Part of a small language model's weights.
Architecture: RMSNorm before and after each block, rotary positions, capped logits.
Training: a variant of SOAP for these matrices, 4005 steps.
Each number is 500 + 50 x the weight over its row's rms, rounded and kept within 0 to 999. Layers, rows and columns count from 0. Numbers have three digits each. The size before them is the row's rms in percent of the matrix's.

# gate: layer 9 MLP gate, 448x160, rms 0.32, rows 152-180, columns 0-159
# up: layer 9 MLP up, 448x160, rms 0.32, rows 152-179, columns 0-159
# down: layer 9 MLP down (transposed), 448x160, rms 0.32, rows 152-179, columns 0-159
gate152 095:500443542543577452594463545596511533547426463504498480481546451486447533513482481602522450466386551518496506414489539432497450563580446467451480438523613505468436448433539426567514487434506554488502496517456533543484426568603448482462506455482498421563514422516437517482445593564462477483490501456502499618479543509531499497479471580566497530467529445513461324531522466494458574452543434437489525487454533601492451521500585401588591462535556484472547476559501477527488530494497523
up152 096:479512504492601482479403430422438540504520455461549520492527452477619437514473493487443490549544498418542487541496533507492450471650482431553580496480473471496571493444474542527486480461481556574555512538483539510524538566484555397570566514428470558404530482506517564487605481538502418499467490531456512494441437449496476498589467446520569471550533531483559657562440505490471509507481524428397542446506524491433464478481416592589437465497468510479479545511493506454519621429457591
down152 096:521449529634544469519600560595528444483417511555510512433475483493481387517483503616530511454450468540486471443471508505541463477522500534417429557513536550526356420378492510460507445488521558564495463506483490549482530526524512538538473502524554417568497450444473496505506577457495510413458513500607548535420473526470499573460485543500581478510555407469493432480510561387493485507530473412528484509483468559474515534421545465550476431544486550535567597469552559504499551513527651
gate153 097:477473489511492535477499490558531458531471408481464547511491452478454529556499481423432470513441496514503447538572502520473534429473539495509510452490554618555472507538631496529514511482514434473453536478493573427436519424579413628486562520587495501469472490550532509543571536494478460538425468586522511437574503533425467615521505495622571487438511417533525587526444497638481601557555469536521468452419521581563554508452397478614547529519556465552490445473506539482478551527529484
up153 106:432539520448548616638567598557514507609525526486542500515523470473518538473469541548517466514520483458545500495485460469449462421470551482485521532553622609583469540479450540442504538518607366480476420514453506469522438556460519534473524550536391556514569511397524482495529513431538526604540565451547441521456437579506424491526574526537541464505403491454431488482447525526472548571505560507510534479444464522522500526598525475539493570534523444449594444435506477539514522523443451
down153 109:558525477533481522425407521372464518499468470506441523499474517432494496424599559474483477502534547528522447500573593579546494541473452436519529479480456533442496537481506462502559496467513585494519484524613472452508527427457517425508552464492495464586433511545391497501569525507510403496463500502424495466536505457463481539419456496495437556473543541539505527439504561541428550457493487522498586441524552514311506553496387478468429404367574512437473451614543504463512520540483453
gate154 100:550560488532505521507621542493494449490450467511468462507551530514553433520493519476472435541582402455428459437515430577536526471496474558430549392457463426459567427529547428504519491492499519514502544474419474509521494468511374585485486496502530558493464396560364489430439466481476479464517475536481479551465555491506498391517551480447507436585479506525435577529499614433447531568512450482571425536600477473536498499480499442459435569452556507551468416429376523451510455569515498
up154 097:517454553503536523554509544437454565428485479399542527491416485474492443447462563557528469575534465518518562540441449499459580512516544439546686507504446464508494471521515576473527440529421493568517548505507537469446502519479508503504449613531443448488619474545468536462524466457438550540465513525562463475575482477501485479458476478543514560517356465505471467512443448508460489562409521429474485452511386448485506572362541469523494551511576543492422565474557505619492436460568453
down154 105:469516449378572515481522516584493530515458586500467536482544612543356526547538475448453642469413532496497403591622504516428465473574511355479514449426525529436498496529513424484504521465455458469490494558362456498497501495522582533519469450438475517424434533502551492481576513504484472450495488458498565495497505524482451523483524572481548494517492536499429471475567483491529498397452503515578579478465475439550565446590504529421485399529518552469498418555474495520485522543510531
gate155 091:510521492434624472507445540498543404506563575517464488487515447570590497524414484501515425491467548534426639491482530509469513478523349470587535538494544589448456576481427469457563479500544466530484552466565479421524454533571437568569441425475422479452524510540543604481534440441512449563540595450476434501496472562560529485485539500487601546495490488486511470552448408553459598505537546421501530506466497596536457528492494493524498507444542628474535508470496503537499487427456534
up155 096:513488472482524486498532494515431550406555486403519522524485623511463471543528483498484452384463431493549563509521509434535514535572510496487480418436457453468511598497450558457508531624432473404489408504518516447524459514497499536536443495538547529620365514485466547517668520583456551420495458493496521525558573485537450529489536486503446509512486413523482532552553473483383384455487445467474479502500513562462442500466517438575501553486529497458443492464439552544491441558416584
down155 101:521561493544388440531468506544563599456561541427560419482523492500462505475544476505537499487502402488450488434458517449464371512502495549582477566499562535446486505508553438584505520523494593568442537502536529549538523451486443451566543450553438474446597492553569482408497486481478508469524513464493457436408438483419520442468533399494503543446570487528542448506395552491410522434527505443623457485518466507413449366528515553446550538509431517514464522548464528459532536432571447
gate156 103:488598467514478533391494564425535527493488451466467469574521510421520432451571428543542482468552501538496502453528482571491517461529573621572509487526518476431471517462470555489500480469490519509444605535609552452562550452453369494586550431525449457461457451524557478479476422482444459534403445596458536506490479444406460436485445518542415480466569463579493471491599516474569481522442510475473536504486488605537473489498410554597457439456433489490572521440563496475601520525509511
up156 098:528498482430471503497586527484472586360456533503491485559501594391415459576506358516461509462466458512504437522486437544500421409488537588605485508519538469414469457523477501539413514478523435464602450487509461415470513480513520486449531535514521504524535546503503526419501442434533482548502556465528525530420578418462517559466458422588479399543584474599543613475455500519518402522565579518510516470550420495572500516443574495560534480444484478524488535524481521561548510504471495
down156 100:508467578557499458413463535429504397536443545459491476493490475532498511474489555538574521398486496455548525439493519442463634609482518394494544553542449569568507473479435490500529436484488573501454542558550576509462519487425522517540544422518449440495452403493519441551523586532449400425552414553532447489475508513520466486492466551449514440538474591468495334496502485464465596559436489547492550465487553539472569455521505557462482430475554446483436422442467517470575504582498537
gate157 101:531540573632518476552463374508550548498595580578471519475498480451363501501434456466509493485449464500433459519443584483513566572554432458485514510507480412457466442562481479499501544461550476544523524581579499469451508474525457523557420450499578512467445460595499630519440553406620463551496591502518566482464467504535497429477504534552469519501572504501593486528521459568474497543500449419501547484480439490510552473528401530423462480487478514529497491462531510410448395569457503
up157 101:603469440503466477449497435557494536514566542527349521425514531452501492489418524533499507559470526479459495488422461523502439552520416544497540455529514489404522479472495490552541551483435560516540516552517424481526478471479443480483659499518438510493451481451572427427610502506444568542506420544416500364532484492550578483523528544497444469430482547532612582598532436557518569525532419474503416427436498442500472469462428533485532516509489524531536550427480551485522411443555515
down157 095:581465630519442500502442425428494568594438478576645501481557491484480462526525436529505487490529529472499489514465498485402445469437497478483535460497564546566539478492531461555520466544467386569410567569519530436475504530544427588541450476475514510532497601489415552553580487419505409553513459468477516573476544434450550475492536497511534443552568426509481534447508468568493522455466598506420526514567506384490428534551503466551489572471568562525496446497615459467492482535445519
gate158 108:495533514439511493538595615464468548549567534483553480591549556537432465577475520530519473602508543488512442563469470442417520506487512501489441434461478472384549542525466479516503590430458492564495511493504416422421574517489539540552422486461457439488459509499501459544457551379517531404540561560519475483442537455564545526535521441505511507447542512570541576449455608573486474601513480494614501459558504427340502465533524475427560514534474518538529502527467504522455523549526595
up158 099:440484464508485518511513469487484512586602554479563402497470419516515471477473460612540530532556486638446501507508495499414420510556541471449449421427552500391495473505520450526495520464475538501491497457595449531564444500493456605422600483570461488529482514526506492516500462472513447518563462530466490466515433497503486487513413383593381529540459445582554515577531465427575573518493532422429558555497457504574533527530498498523487491559589448521534483549409502581512592473502413
down158 105:419489532450424441520516572404429474478456467442509610556558449610481475493539507416551527505584533480471415604438561519494531542455571465517467497388459508568486541484509571530588537475568460418552464492476501582400493552513573461642519515494599530439512412486499498478483531504506522468454547517487524509494500472490536603540603468506495469520541533464533589488596504487482552440476520595564470442469500460449541509473581498487561492431481512467484468517494596524536509455571582
gate159 100:464521439485499546433419568494471493416504538476531506585616516482460508543524563485519367455545601466418602501447508414409449457481500498431453494586539459523531541511539500613497471549542579451487555489527483546557513516463530486453456480426511550544461521547508556390515557506468455419412584550564466541501468601547521471469489523491572521492463456594430433487496457498393488540595447511579393494493495516489544460528488513562530501449587477529511528521462505472608494533540457
up159 099:563471523567532444554587416476465498554477493534575425489394543468491525421431443492511540455464367503514470411497531574590486513549484549462499488550452544459472511526519468509509525480429480577490479511455528613460447468512473492495511630581488496360570459452516449576532470457519488609563490457479594468425482496487520478536462490445441578394482532489470526553532461499437560438505494502457482557536431507417592484495497469564460466501433582464462461505521390461522531479414540
down159 095:428478548462471493488616494542516484521516533500402446479485456526556555556545499465510423534495478500459513504545466485611543540432502545490442538440507499449556474536438489488422532474479515454439494423577499433564534509428411416509535564487459419499654520463462463487530485420483503458470554621498579492639466384499505451561542550524516436474483436538588612493545481431503477482582454494478465499617446506527471561504460516429471510475549470393553513510470480528498411489485547
gate160 102:381485438529469485570525453489489424450459479515511432518392500531511511464512449492509502559499395525475522548509585504551487594497448438501425580529467515554502572498406377414492486482459509568490525470453499429542524573490531488560383498503512548515504421552545585545583538462538454508449509563530510534548439468483408493442446499559469513544551513541534407445508471563407510538455437546488388496445471530552447466625522442481434478526520545420549547541429502480442447512463414
up160 097:423457535562501525501567508511569486408503501424514468435502509408450533538479474520527557538515594525470480469491506490453544534549500582476523425521563498491488443523481465577510517643492498530447516524578473487435523458504475480573560472491542434406560473560456486448501482589474460608512544460586475431496613512413473583488511438407456570604488489511454523468494462521616489480485464506387422465497505418518551486462508578498570520564523517491457471461484628583518532483601566
down160 099:563550464540455484478476455573495486547441502524448502552456489532448593478489528495585439497483490438530470512501589544553564375451463435457436596501470477481458487560389466473426533408497397492551514452512503624471466464416524454490442593557489534581552553495529541545420520476459538475492567569503528559521425496503476459477434525543440450501523442462450388499514469531498475509587501547493433565485571534533488491541523481515457508458589437480574598515458445430360463504501433
gate161 101:493491462523523475545531552598562487465538466464469482621433571567521471461445508477467509500431452503432587458578463433557541545532532432560510442559479428445547488551562527575520457435458581493493544504531480491500548554476386383498575477483442483466470519528464562398510477510438468468502509471484544484448517448493479413476400494467615546522436468465541517534506449460492511440511481467499484417515403411495546515484434500606604382438512605555452422557496494471511458488496561
up161 099:432558439497440597475525514449472462590503539430487520534557565433474566521495491534591504491538418541547546581462459533538497593469492533513457604540545510429597468513533542417461461451466479476348476503431454586477481449506595479537593554443541488511547475518581506477467475431532512459508495493558513454543522531438474451487436452494559557568372410557543607409502493527490508448436509511500453479455521534561499537548493472518501466506602561527519479480495518436424516485469621
down161 099:542459555561528543491495540589538532550525584507547487501471466565598474561513441527531485567535476516565426520487478476555551419498419518434495425478481475451510525552445518464472560476490488541505513477479563504408519521494502567452498592486560452432454557511493480427530498592427604466455474495497529485467498482591487520524532489563487608449571577540419512595638555582492489468440571553451469613487542527440543507345548472507498555557456464532521587519562507555513525490426431
gate162 104:580563518475489498570405515623501494538544425580586530520477517537488507571464554445474474494450534505448501533452459499613538523511438527544551511436508521583506477490522516497525476425488386524489561511495575470523513451455544535530420536448395516424381528422599450537475438468432534443533605494513554522495545504537503375428554484422548537474468538533440539435528440503486526408534477502460534515536503498533489487469503520416470450592402422468469461444532468493410509472441404
up162 101:435494481568484491467525594422506440552456567501527434524595579431530494556469514424447552501449453482517546491486535566579527438501514519561513576596533411444538513610409541492465383533509435420501458519547473404566432585520472534474489470483491537464490476539501507473541452521547545500543498457519471530484561539487464470490528556490529391481563523446581551392514446560412428470507362555535435457541567497498439482518459493487524470549511456435578504434496502540553588531418538
down162 100:497566541404378566512523496517514552410520554463529441520440571517406509455558486542446476577484521507624435454461482497468547534513524492482528529585529471519463502410511480460448582561441636507516497512550415493444522517447543470397550526499496465493539567553489488543506590535482502481415438487487575459479473450483529511517562451473464508474547428515601510485398480458418430574477535573486472537512528514476515562531484498560611547596527571563487498576547536496597414457480560
gate163 088:491443466573564487464521478582484423454473561425533598492524397608510423480469485490552431446414432396556509510469493495487513478541452537479525527513448425534531532436559543588556527466577549357466526560539507509541475517580453473541548483577436461470529473538577436497498524525521491465451536486478470396552509439565496500446502510555529424553539530478492454472516490456504468372441527468439533480507454486386514491488597538403581566463499529414519376544464494455499514503460508
up163 092:471557432467526481572538430489484553518514507531470545416490468481597490563481447396565493412425438515484537458464494543417474511514468465444565604534508542509487500472421640509535467549437522437486567521532471498548437597476475508445447457467508513541465503513465434480469501531536452408539592512404560485530475525425473587531531589418529524526577499567493345559492547528480438483489492421541516509523491548555528546511494548484511561544477440617380492481433524555503571487543463
down163 095:532511540536554517510426526415426433356315567489621518540520537506465453469508533536580586482508509378575505456540520528507522593457549508456517411444533498564444459573571530467569483514466549503507520517522516467465456462522444474553538465521440505541475585512462557490445495472416516505498510500525536524438433450523492551481469450499536589447489539383493551419452506470412496506457476439488535475408505511489467499512597555405468538483469585508553441545525473554467485548457443
gate164 101:557522514422495501559559456463501567574514551512552467576524492476507579516544501533569481506431501544535526497536475510517511543514606460459529580598419615489437480583535417595596512360432525453429456465493482536479560523455469463533469478546546461509525603468460394480559499508453464445488526453473463535429453461555477452477501554541536489448546518592534444568530563501511464501505541493468529480374498545529536451525520565451398512389486529469578568500564604532531558523463467
up164 108:561478504440483490559483485462572566481512584492486456514499508498524470511476515527408495498561513515395547462441412535511492533557571534526494476546592470561567568558436546529612559615480498594506458519573577504474537458572501499495476479494494541378509558456491422500568455605466563474468585490371472580504495455444501476370480601527540513550514485441522606531498447507539506484547488572460577489392488454638443527433496494526456498481528509535466507520463509521529553455534502
down164 104:533493524525544468411479527498568517456513498517552441472513513492547504534456446533522429515446510454562458524574530498530532456547491424474607490445586529454530463530447442569400513511551552499460564461388594509550533454512518486380541535486501478547473421618557517402511477427429542543506476491465601528449458466513557510474534582496495444658513515566444450496460420532532525491374545547410474505626581469457458491573492451481488467541527443470472440466559523443519524468474488
gate165 100:540480477524514485473458439524497512536458437466503511487408501490509543395530490439525511532464543599506501534549488538545497514372489486449427509594623512469457445552468502505499496515583459560464513517478531491532413405418473430535461585543563368453503462491575492461541554505439470533529430593525558427519498474467539399589483389424441512457456429485488443525477541574495462444502406482451577493494490532522540553517548555566470533638425469498496482537585446562482484546459488
up165 108:471518439444530487498481529443495517456483542525572530528543452531546488511445496462509373504499454462530547526550490421523536441569553493437523448533507455445541479493508567471491528535477456600500491516529489442547551536561554493528358459539416420552544449502429466501482416530474532566551592521500503485538527525663611400430500546562472498516516621417531499474523526501445506548456615507445483497501599598527496520575483510488446586498454539527424440474527532469529549548554615
down165 110:490554548519463568482446505617396515560434349445507551537498485437468512449558464489480478474441477525518460567481505476526410472463466484580464418479537482503513412463540467521463484526427444474517435483538457500439461499470520471481431496512572458533567522461544569395498532497490474471426496520576525550602500407506450506502522484432425588425431483555462551561527569495491497432521414598552540521544438495544469475455534544631458504584531514540542554441515347498524515530537477
gate166 104:556564512493470441488498432586481474451463520582516392468539550495485550602497512485523625447483477461498533481460545520516540538435547541565520495549415503459547487360534488476527585526462406430507492502562502431539538474523410567488473566542438535494457547549509465602442430509503548494414524581460545525489450412526517502468502468565525528425507509493533505531467509469555531454572503480495499565394569531540539480543427497503453425574471479549473513358486608516587608496563511
up166 089:527524429592444412410484482576536480535498520491465535548444637485493512542562499548601586462514518471492521530525506459478468516474583459472435550500564448438461527479469500414466482479366543463477507486490467477495520461542436506418523510492482499592492446536460565391523427516586514430517559450560550503501616418443613452420474608509508455553438460550494420575487490547520505522484535469487555467537408457502544473527390454434463558507468481452596487536464533479486488546506568
down166 099:507572494418492479541468462529452531494514458495513491519492452569505601438444494533455457526462493437506486470528510567548494564538539506420533515489501488349472486552526412442515574437612486497423602456451543447488493584576421380534479467510557499515548519495593469592461560450506464544500451475485450436506551511485478658473458404513511576477595500495471582506495471523424473552481585536470478454530519441576515563459489535571498475518520503565490469557583524603521607481516492
gate167 098:460502403553490522543498516503528491564458435571427458496465486583487511527404506564392495477415548477553507574539479513482496465505418585495535541537471456516459403492431444478551399569550560522535550528400436472438505402457434484474528458552470483514492490406458524516531505500526538450431564523616494517474459428511513544553521589518495606576528397428422459462391523547500507529498489413528492448494431516592420535541554566529561447424492514534476483468453502548504474479437431
up167 098:351542463486497531541492563526522344541573432608564499472532483475567526464554556472533426497504500536526413552510553516537483502456538470647436494471478525405518398525565518548519484517463559525558508494436520506524498535511455417458509461534545480505511515424491502597599549444504459478535534558558508518469505601474531437509487481419488527462476501433542446494488530536514416535479564517514572438416453608485525512574583523467424585479531526479510413529486554542604510473540448
down167 096:543464508566430479449502428519572498488485551377426519494546474512492472479444423596482528391497486468466540552443479412464546532459451393426611469505545521555455514523462507468522522472531472485483510507504508434510557557504566557489449578473468466541439499527479463498423475549450548523487438489368572452516534508597496498547446449538515383464574628533474519468548415459545516429516448546437511535567600520459543498451536536421470410494506524575562549433477505461563473537420532
gate168 111:433459500418525474446557462595516514517511504548520544561512388536543448545514504506522533523455563530503443516542428602536493528495382426525440453477529579445458535497539491541527623587562551533502560484598532551567485548545520500505475487533533508531519596488414469503450482528519499490449418547539424585495507547537519511391442523439480460503490474477432514502441508596478454448542557541610460566416594467440438497548533487603456561592548544539528476496469543455555434452568531
up168 109:569517507471473447532558500581545500469502519509540588491536537529382463498435451573574495446494497500466391467580559507497498470473541463512569490551551531526428500573585436399441528500466427491489543464372494480452470437408459511408518435595494452546516482479512461502485511411479491545494478435483523512484501537558526512568572423462568539411516613551526556509537496559482438507500475405432544473532483539485464528525505525439434637565495501516470533464441521636447520525448408
down168 110:479461447503527552526509515482429584417423483547511458548470497490458413641541558436571420544428519514545544470485482543469646449461536572438497546584450509479540552512523576456490459542415589497570497535542543485540538521449528549419493472531470491529524504455511507552439564505505512512556492518572474504465548471442583513546559539614483553461560551461530476433463453528454579469423411478530561430448470509410527454509432541479507491454502636459469493538437524457540552601500451
gate169 083:511523451440494486440550515453485467439489496529409492468537494467449446421508507420436418368508495470569465450522577519532506489574514475528477564527541442523483564484528428508559460518473524453496526391540441491508467493524513496508432480430461466510522370395519543583525457418481450419463510490547484529488509544507568512538583350580454549504434453600477461461464469562540496499532501456492620457473507519517439570509549457433621571539494528466463529478484518490477611515590402
up169 095:473460492449514497432464413431518588452477555468526469553456471436524481530456413488408508481477520388440469437446572526421474529543427517533488545505502496508594490554484427466560528522507473466530477485590604349442542495499533517462394503512521507507581471501457449551446534534524555516508470471425596542542476431557482545602496464438411527649574498542579429508499543556539518474486418578450456507438571539508534444486537484529476547533413483569435501554566493534490517502503487
down169 095:527449499601518433542420515455385525497526456459468512458538466514450569527618550498630511533446534453555528466552470440480527550480541514461418488461499499534414486439487513533490452515554491479546524476467474713416509518483475459611634597511393460516442508467477480456460480403527540479496560565507465421550529505451500470454486485575554444478467533486483546537516409492552533489531592515499552567551463523495468486438467490466530504462585489448535482501428469451568465483485454
gate170 098:482465553484529400479476542517562595498447559484568508513554502526503568470524526570529520391522481529529433413508492467524444537466492437514462610582500491558481454486554481357494526481531477450503537489567467457542549468455427448567452542454489448436526459467556451424469537493528441440583506488574529508584455467570506541477407511588569503543441489458434506372452437432482510500596488504434504581591557448494503514558605398501531466522545460475512490515602580487526463488477554
up170 095:522479526543563584557494523585480507557440539462466569493432476503519430469500478422533533444515523437571480512494584535478440489391494593465534427480480549479462450491486500472466418583527465435463447469591471489488490544522502496458419410498472547424472416484370616510490474536421557650478530426554505547469648546486482525469557529459549474475450540414419466520405568473469505488534487538483522615549443575505506497499461481464506555461443529542438481504445474551512468502473458
down170 095:463526556470606435479434413472473581463544560581497478472527504532465460521527590486445535545482527417415399392529539500541499548572402514528513476545427485539469589474510425586409498480442527568541564580470480455459510442542439461422480525481555496530535507530491437424440494467593514459481534510472578482476479582546490513558448429453408566552426465570499538592508478416559499462455356549553511520481489464569494473487459494490518557549503496507504504501535495473494571507598429
gate171 102:523518499523507469484501570478468423475411457526420492518399446445409436550374485422489497471466487548471430539448450547487479493473444413494537548529459582430459476532468621572522521491476426511556545648485548478443566510543395520483577540396437516465526476531479453533428537489429533487485418450548545484462524551554451552506514570526481441482511466410459369512550485608555454547512519542545467389509563514475472542476478497544467531508523484498452504539440535569539466470526561
up171 100:476541449500455470498526436408567446507518491558525512437531488594417547583489541495530372500496436505486539571564517504531467593594504550442472453463457384512517467417547472595489522472487536512553578434500403450388476567476618539492474453542616551474466498506456514539528521496435575494515496540421423525509496562604604454440523538567596496542457418566476500529505452506560478424537562508583543553529499477486454547544574527476494488528516478503513482545538529514475532436453548
down171 104:482493492504468568497566575465507478520456439471527570504476466499439538535547489481591434549579456470401500426474458495556499513479443464501580423417528417463466589520482554492477548376614567541495395431555446506516498483540510410444395529602534538499494547567554452473520585474476402427503509468501542513486588515404570555470504527503509535554473556556526532449540556465394511425481471501565469446445530479542455481433483449444509488401505545602527487500538552574486465475526537
gate172 095:456499365506491514494513489491430573450496586505466474514573425505548516506483507423410473429451579561495510508438512511566538472513479574470517491521550488543441501500489481461610466517498495493467533460455364543513441495490548468498539420496575464472523359452487477561496464512489467514530495546598451418403553451531442447543495469527414614585537488484491525476455455476505551450405399523541496499464390512482469501417477438550426486469564502430507493586533492456484500641467434
up172 100:497452356522578638463513417494481534520444416463517490526536489459573515558584421498502567496546529476469425428478483489504528503542539508498465516466597459465533460495418544437413489494544471544497395452610503451589376480481504529443530520501391471398426538492437452537468508464505541504435489520491536441429505503433499563447510519549495495510557484548462452525470445513543456414442512454481414531562433613442436588463507455505479532485505436512496540489482497602495430541528460
down172 097:435543446474503427492550480521481501423488509690581574473489573540475496457468518458485441542455449539504553493571516525492469557486411496428433525529480490518536411402485474545597444490546485498539473538482452493536548520492462378559490434487488436507482581551501469509468574498496520538528562584533502471431525475414529393469495464485495566579522536465485468323557517471528592510527453517533483502558489489484550567540454500502471535443448513429400373570486462485547448532522486
gate173 100:470528530423510509443442476515507629523512523585560466473529497535538459503586418479462468519501566518465560461552500552480533445487499438624555500460535631440525465489537489496549593370465551508577492439519519621558442449589455538467534559439483418512499494430413548471495499475512491502511453494435455471434480532461453522522487604440438502423469582502502486487490513585445560419502489492391481527429587535524426523459514478461530471462608463439508474416465418508474541517475507
up173 100:445501503465490523482413446567465543616528452513571545486484524544570553488585543504421537445478511476501574468472509510463458483543490542470529503546483543446464579502631534533533568484578517427451490417435512483554506635419495500419463505497581510559470517518449527480556420437535503467516494503481493567493478526565551502468510543483404409397562545439473465415484515532575452445445502499449493498537447498564630453542455489396530523454503532546567500584524577423574588549543509
down173 103:574475454538357500455574515488576415553471508483425489478564548422491459494496495582544405446398397528534529499440563469590446531507491518457490496532449483534516423480495415542505432472544444511466527560561430512472489451611533406533557567533458578448437486467393489533462539587471509457450456388550496563447558456506432486476517490447588536530542517496566498568456506453524543579501485504551519502530495466495526577468564513482536424536476540474443529438472562469569436474510405
gate174 104:529467470436503549532539595462494520440439522560476527555584563514471481522537496491455527513482478557551537570461441552514556548525433508513550494461402497522454532489411567506500456443485486477432575517541626473489561521457490488521380458502482432518499435491428569481429559451436602451535489520485472488513500454510487521409523537519417507399589553516548495463607538597486387523503496505529425461517408536542522519524668569506468476521513538428463543513471519431503481580402565
up174 101:520520548474461501542441417473546568512540545556466427404451486439519461516500462521458563446485481477510533503487497566521503480442443499474495456508488410555493534511590527572468483553455446431367388455499463466465511477501543519459576553426470498573474485524452504457482450550402448507437474600519516516575462496413534538500411451511538495497553482480466468442441410509525493562535540457465426461547454502486573588524403553478675508501567334493481558400512495479473494513513514
down174 103:459510526568525495480570472449507497475542449442524493560477428487467570396430477522513387515494473517545525590448477426458558601499452420503631552569591477494402560427404461500423484503519570608581512537520520502496449523472488420530540569491484573517458487426524503545486486454567521508471596503458543538479472532582466548554543518549497509574523456496531567525483480548479558510498430498521470508524503409497410483539603503467410512584436561518570457507527502526474514452402609
gate175 100:509401558519508510495392437455487518501501578431488532443381606476511426546467470504472557495446506463552467544568463600433552517459519511495543564618500465559478549450566537559537505490488572472439453543518490552511497540475481455613623516486543566585471514452506456552572590471482464511418475534529531470504493495528429494488534542370541543601417524491458450475526448454489500552577541512479528491369433452417521570454461550558468567486480454540479531509491531555482421515477484
up175 101:476490492579490515440590565424488503466504566466487511586515480457465431502579604476524454552439452434559486489512534521577468513547420423466481422450483470491521464477543416476470433363507534475419451534378427425485568446529454444461510496508520464496512539440425458566471507463451425548446556472490527568415548433500456500555504514500544472399564524511538556463462527460426575457427549550580535460449385503524476477502466466521518488414488516508577532480564376518511553471528562
down175 101:567488511481397534503521609526578461561612516533501510445531499492522466524512464529418470461511471555513475529432562511530500502387514530519481492579501497523530463536429454536517548537530343586495571554573627509504518614465528543383491489544433509421579454480555535451443460499483547492483442523494426503445442527429478505501521551558547500489500504484460486550469516567497448454507510432489500457500544494502524546537597500428469432558476435576417487560487488513540511614485663
gate176 089:582475430440467507511520588479456579494442567560427599418607497403514486479420452524451493440582489479476375380500494508473445449577525500505544492547503530524530558488491428421522523479517539510387525525466383471454515542573492509494573515474534445540496460460579556496548490460416569527462538526449460429559514432584429440538474404442434533481484437535504389531424477544532584468473443456527528406518517490542558541533492499494498501496480405486536535539475545512561484484520488
up176 093:524482536449533549505496509546408503528435511543566519472580490469464462521511409497490604448553398608464561474500535484429562454421530539441426470467526574504522501503509482492568533516516465429538464574502572460541495491530518441511493455448516482446625523549562571551513450624544556474499495534546374504562416469484521486557503464522529483536448564470391511513505603535413592440511479502575550486498522426558452446516528624622481456516504474531446476556511500534513488442512408
down176 094:508529422558546522482491525424500513469561494542333563541494516467485511460451588507525412436450551397565428495521479447551480546522495463519571452484532440438416591438412482430462486427543553509453515488424485539459537593507490540495498569482530433560372503441574520505527558464445492468488646516485527607478498465573479539481567488412465493530490456467575484536449406467519482548485444568494464523456508537500603537542427466480447537444559448467524467534476558513555529485473524
gate177 098:577480473546479446558600541426425553574496560492460546467551459474482521513425433590526442504459545538617462542499456457508471573481550502425479503580522572483517500454534490509473460520547476497518525538504492505616530512440557562432501453529550477484421460457523494461521631496567558577561495490369557574507413543503541458550413453455511470469471398513567525572559496547508525527512515499522485470475462564493488553489442441470523409544488590494534424582461437574425576431434532
up177 093:552528471561445587488529514573528563474508578511486524371520509565556500458409548476472502522452537527482518493546561512504523485435448636453495560554500509495568493578514555409478543520500455452545493581515528470520405490480551533435504472558588513490585542511547508529510556483484505610420607510454565528529577546436520474578419504527423487540455511548549544494433525602451580560429553435555545514484604478472490484511479498404457582567494548430441520467483450573535464442544461
down177 093:460471568480420350535513470454481561490591459581454465529546515444587535520532563524529466552422447523504513418445490448498470468482510471561561518459399525564458497374439511512522450516508495469472558378413465549421519484483552567540425591433451571403443527508496544439507542473547598432414538464500447453539428393470500550431561505511532521522454546552435458595570434516569522527513499551511539426534501532522482535512609467537519507470465538548495463489518520472523484490515496
gate178 100:526498521505563523492545485592532481452471536489452431476503568439474488471542641512531501437497540514522507458486501447555464427533482504572511531527400529345435465465477518548419444485532611497522532429488568605532435534427461509542539427428587477440454513444462524415540499451462444533456466489571495476539529552515454491549517395534468499556490603556477600495452577551558478510425552427534538561429571494474481496510482511521581514540410554598429471432491473513485531462526437
up178 099:536477501484474544517510458508577495396409610491514534561534505478499478545597548549515600489494487480514542447545522545454495466395463503550433495511523401445586481489476499552457451503505499429438522510454463553566533487521555538536401478559545388529520606523546479475417461539466494493488500433544506613459484517474532459501512528463493432548492523592507500474643455414570458531546438519630541487528550577564494497540531445470496463589575582476491480526511507536368524553528434
down178 102:527574506500441555557579398462464499454446399531451492453490454466420537478407478474445558431487564481542576503415501461510536477516510435492411536520523553531461498508570505425555515424475500450570548530529470467602389509450449464557522456521458569503428480540579533543481544487468621534533548531594557490452500476449479484498514455505543510545561488507551489558430455584538508450440547477360497560464521430406481541590553519593456499506491543623501526511449520430554532472470486
gate179 101:599584514503505564474559490498576519530549569537449545509538417438527449464505447432501471450489495525420531502540423470461581593566405501583559437445519503481520588526428484500537476521474591524548603595515483492527523479598471552573515538464425449500520529562462547513441470514491440534531455538510489522437450516516438508534454448533490380573506645562514596490537456534458510543588489521560554560505458443455492563480508572561456567523546544428523415532434527475504431537541476
up179 105:462527531585508484534521523519534526419512507521539506495586490531422538442410546396557399497484480514533516464501476525415507514457511526513526506496519507526523567411514521575476437472569520530472488551549470465467576510469487493422536531509460503482541483494499543495519588554400543508480449415445503526506510617417367533497508523420420495468448616467536540503489389456424523516540546457403453483384495429505426557608475529548560475582585488458398463494486466420534487533397504
down179 097:493603450551374507597485399535459563511471541515481518404378499486562468434509568509482607492570494430468455579534568459476514493535483480485503383497476516490586598437494485498533457552461425443550615455550470512483507485459534476527498507412484404445535489417503547481422485500514517539466468492513484462469590547573640479511516441494478433493520456547512516447521504559493495522433491524512485510511510609475556531419533469502538475474511461469598523424481570476424534397506555
gate180 094:517426508554442496543387456537598480517491565504362499434493435407457448507508510416405529439490584519507458599430586537522479430515487498472465572480523453567520591560424555455546477482531523577466526553432468443534476460517493533536562448535474428492479534557574567469607436526575507504450447570447530517513545484481428505509447551493544477405538445523497502480581515477538478529398507520536505496514452515550524437483471477506407561584409552604587534494553490523539492489467523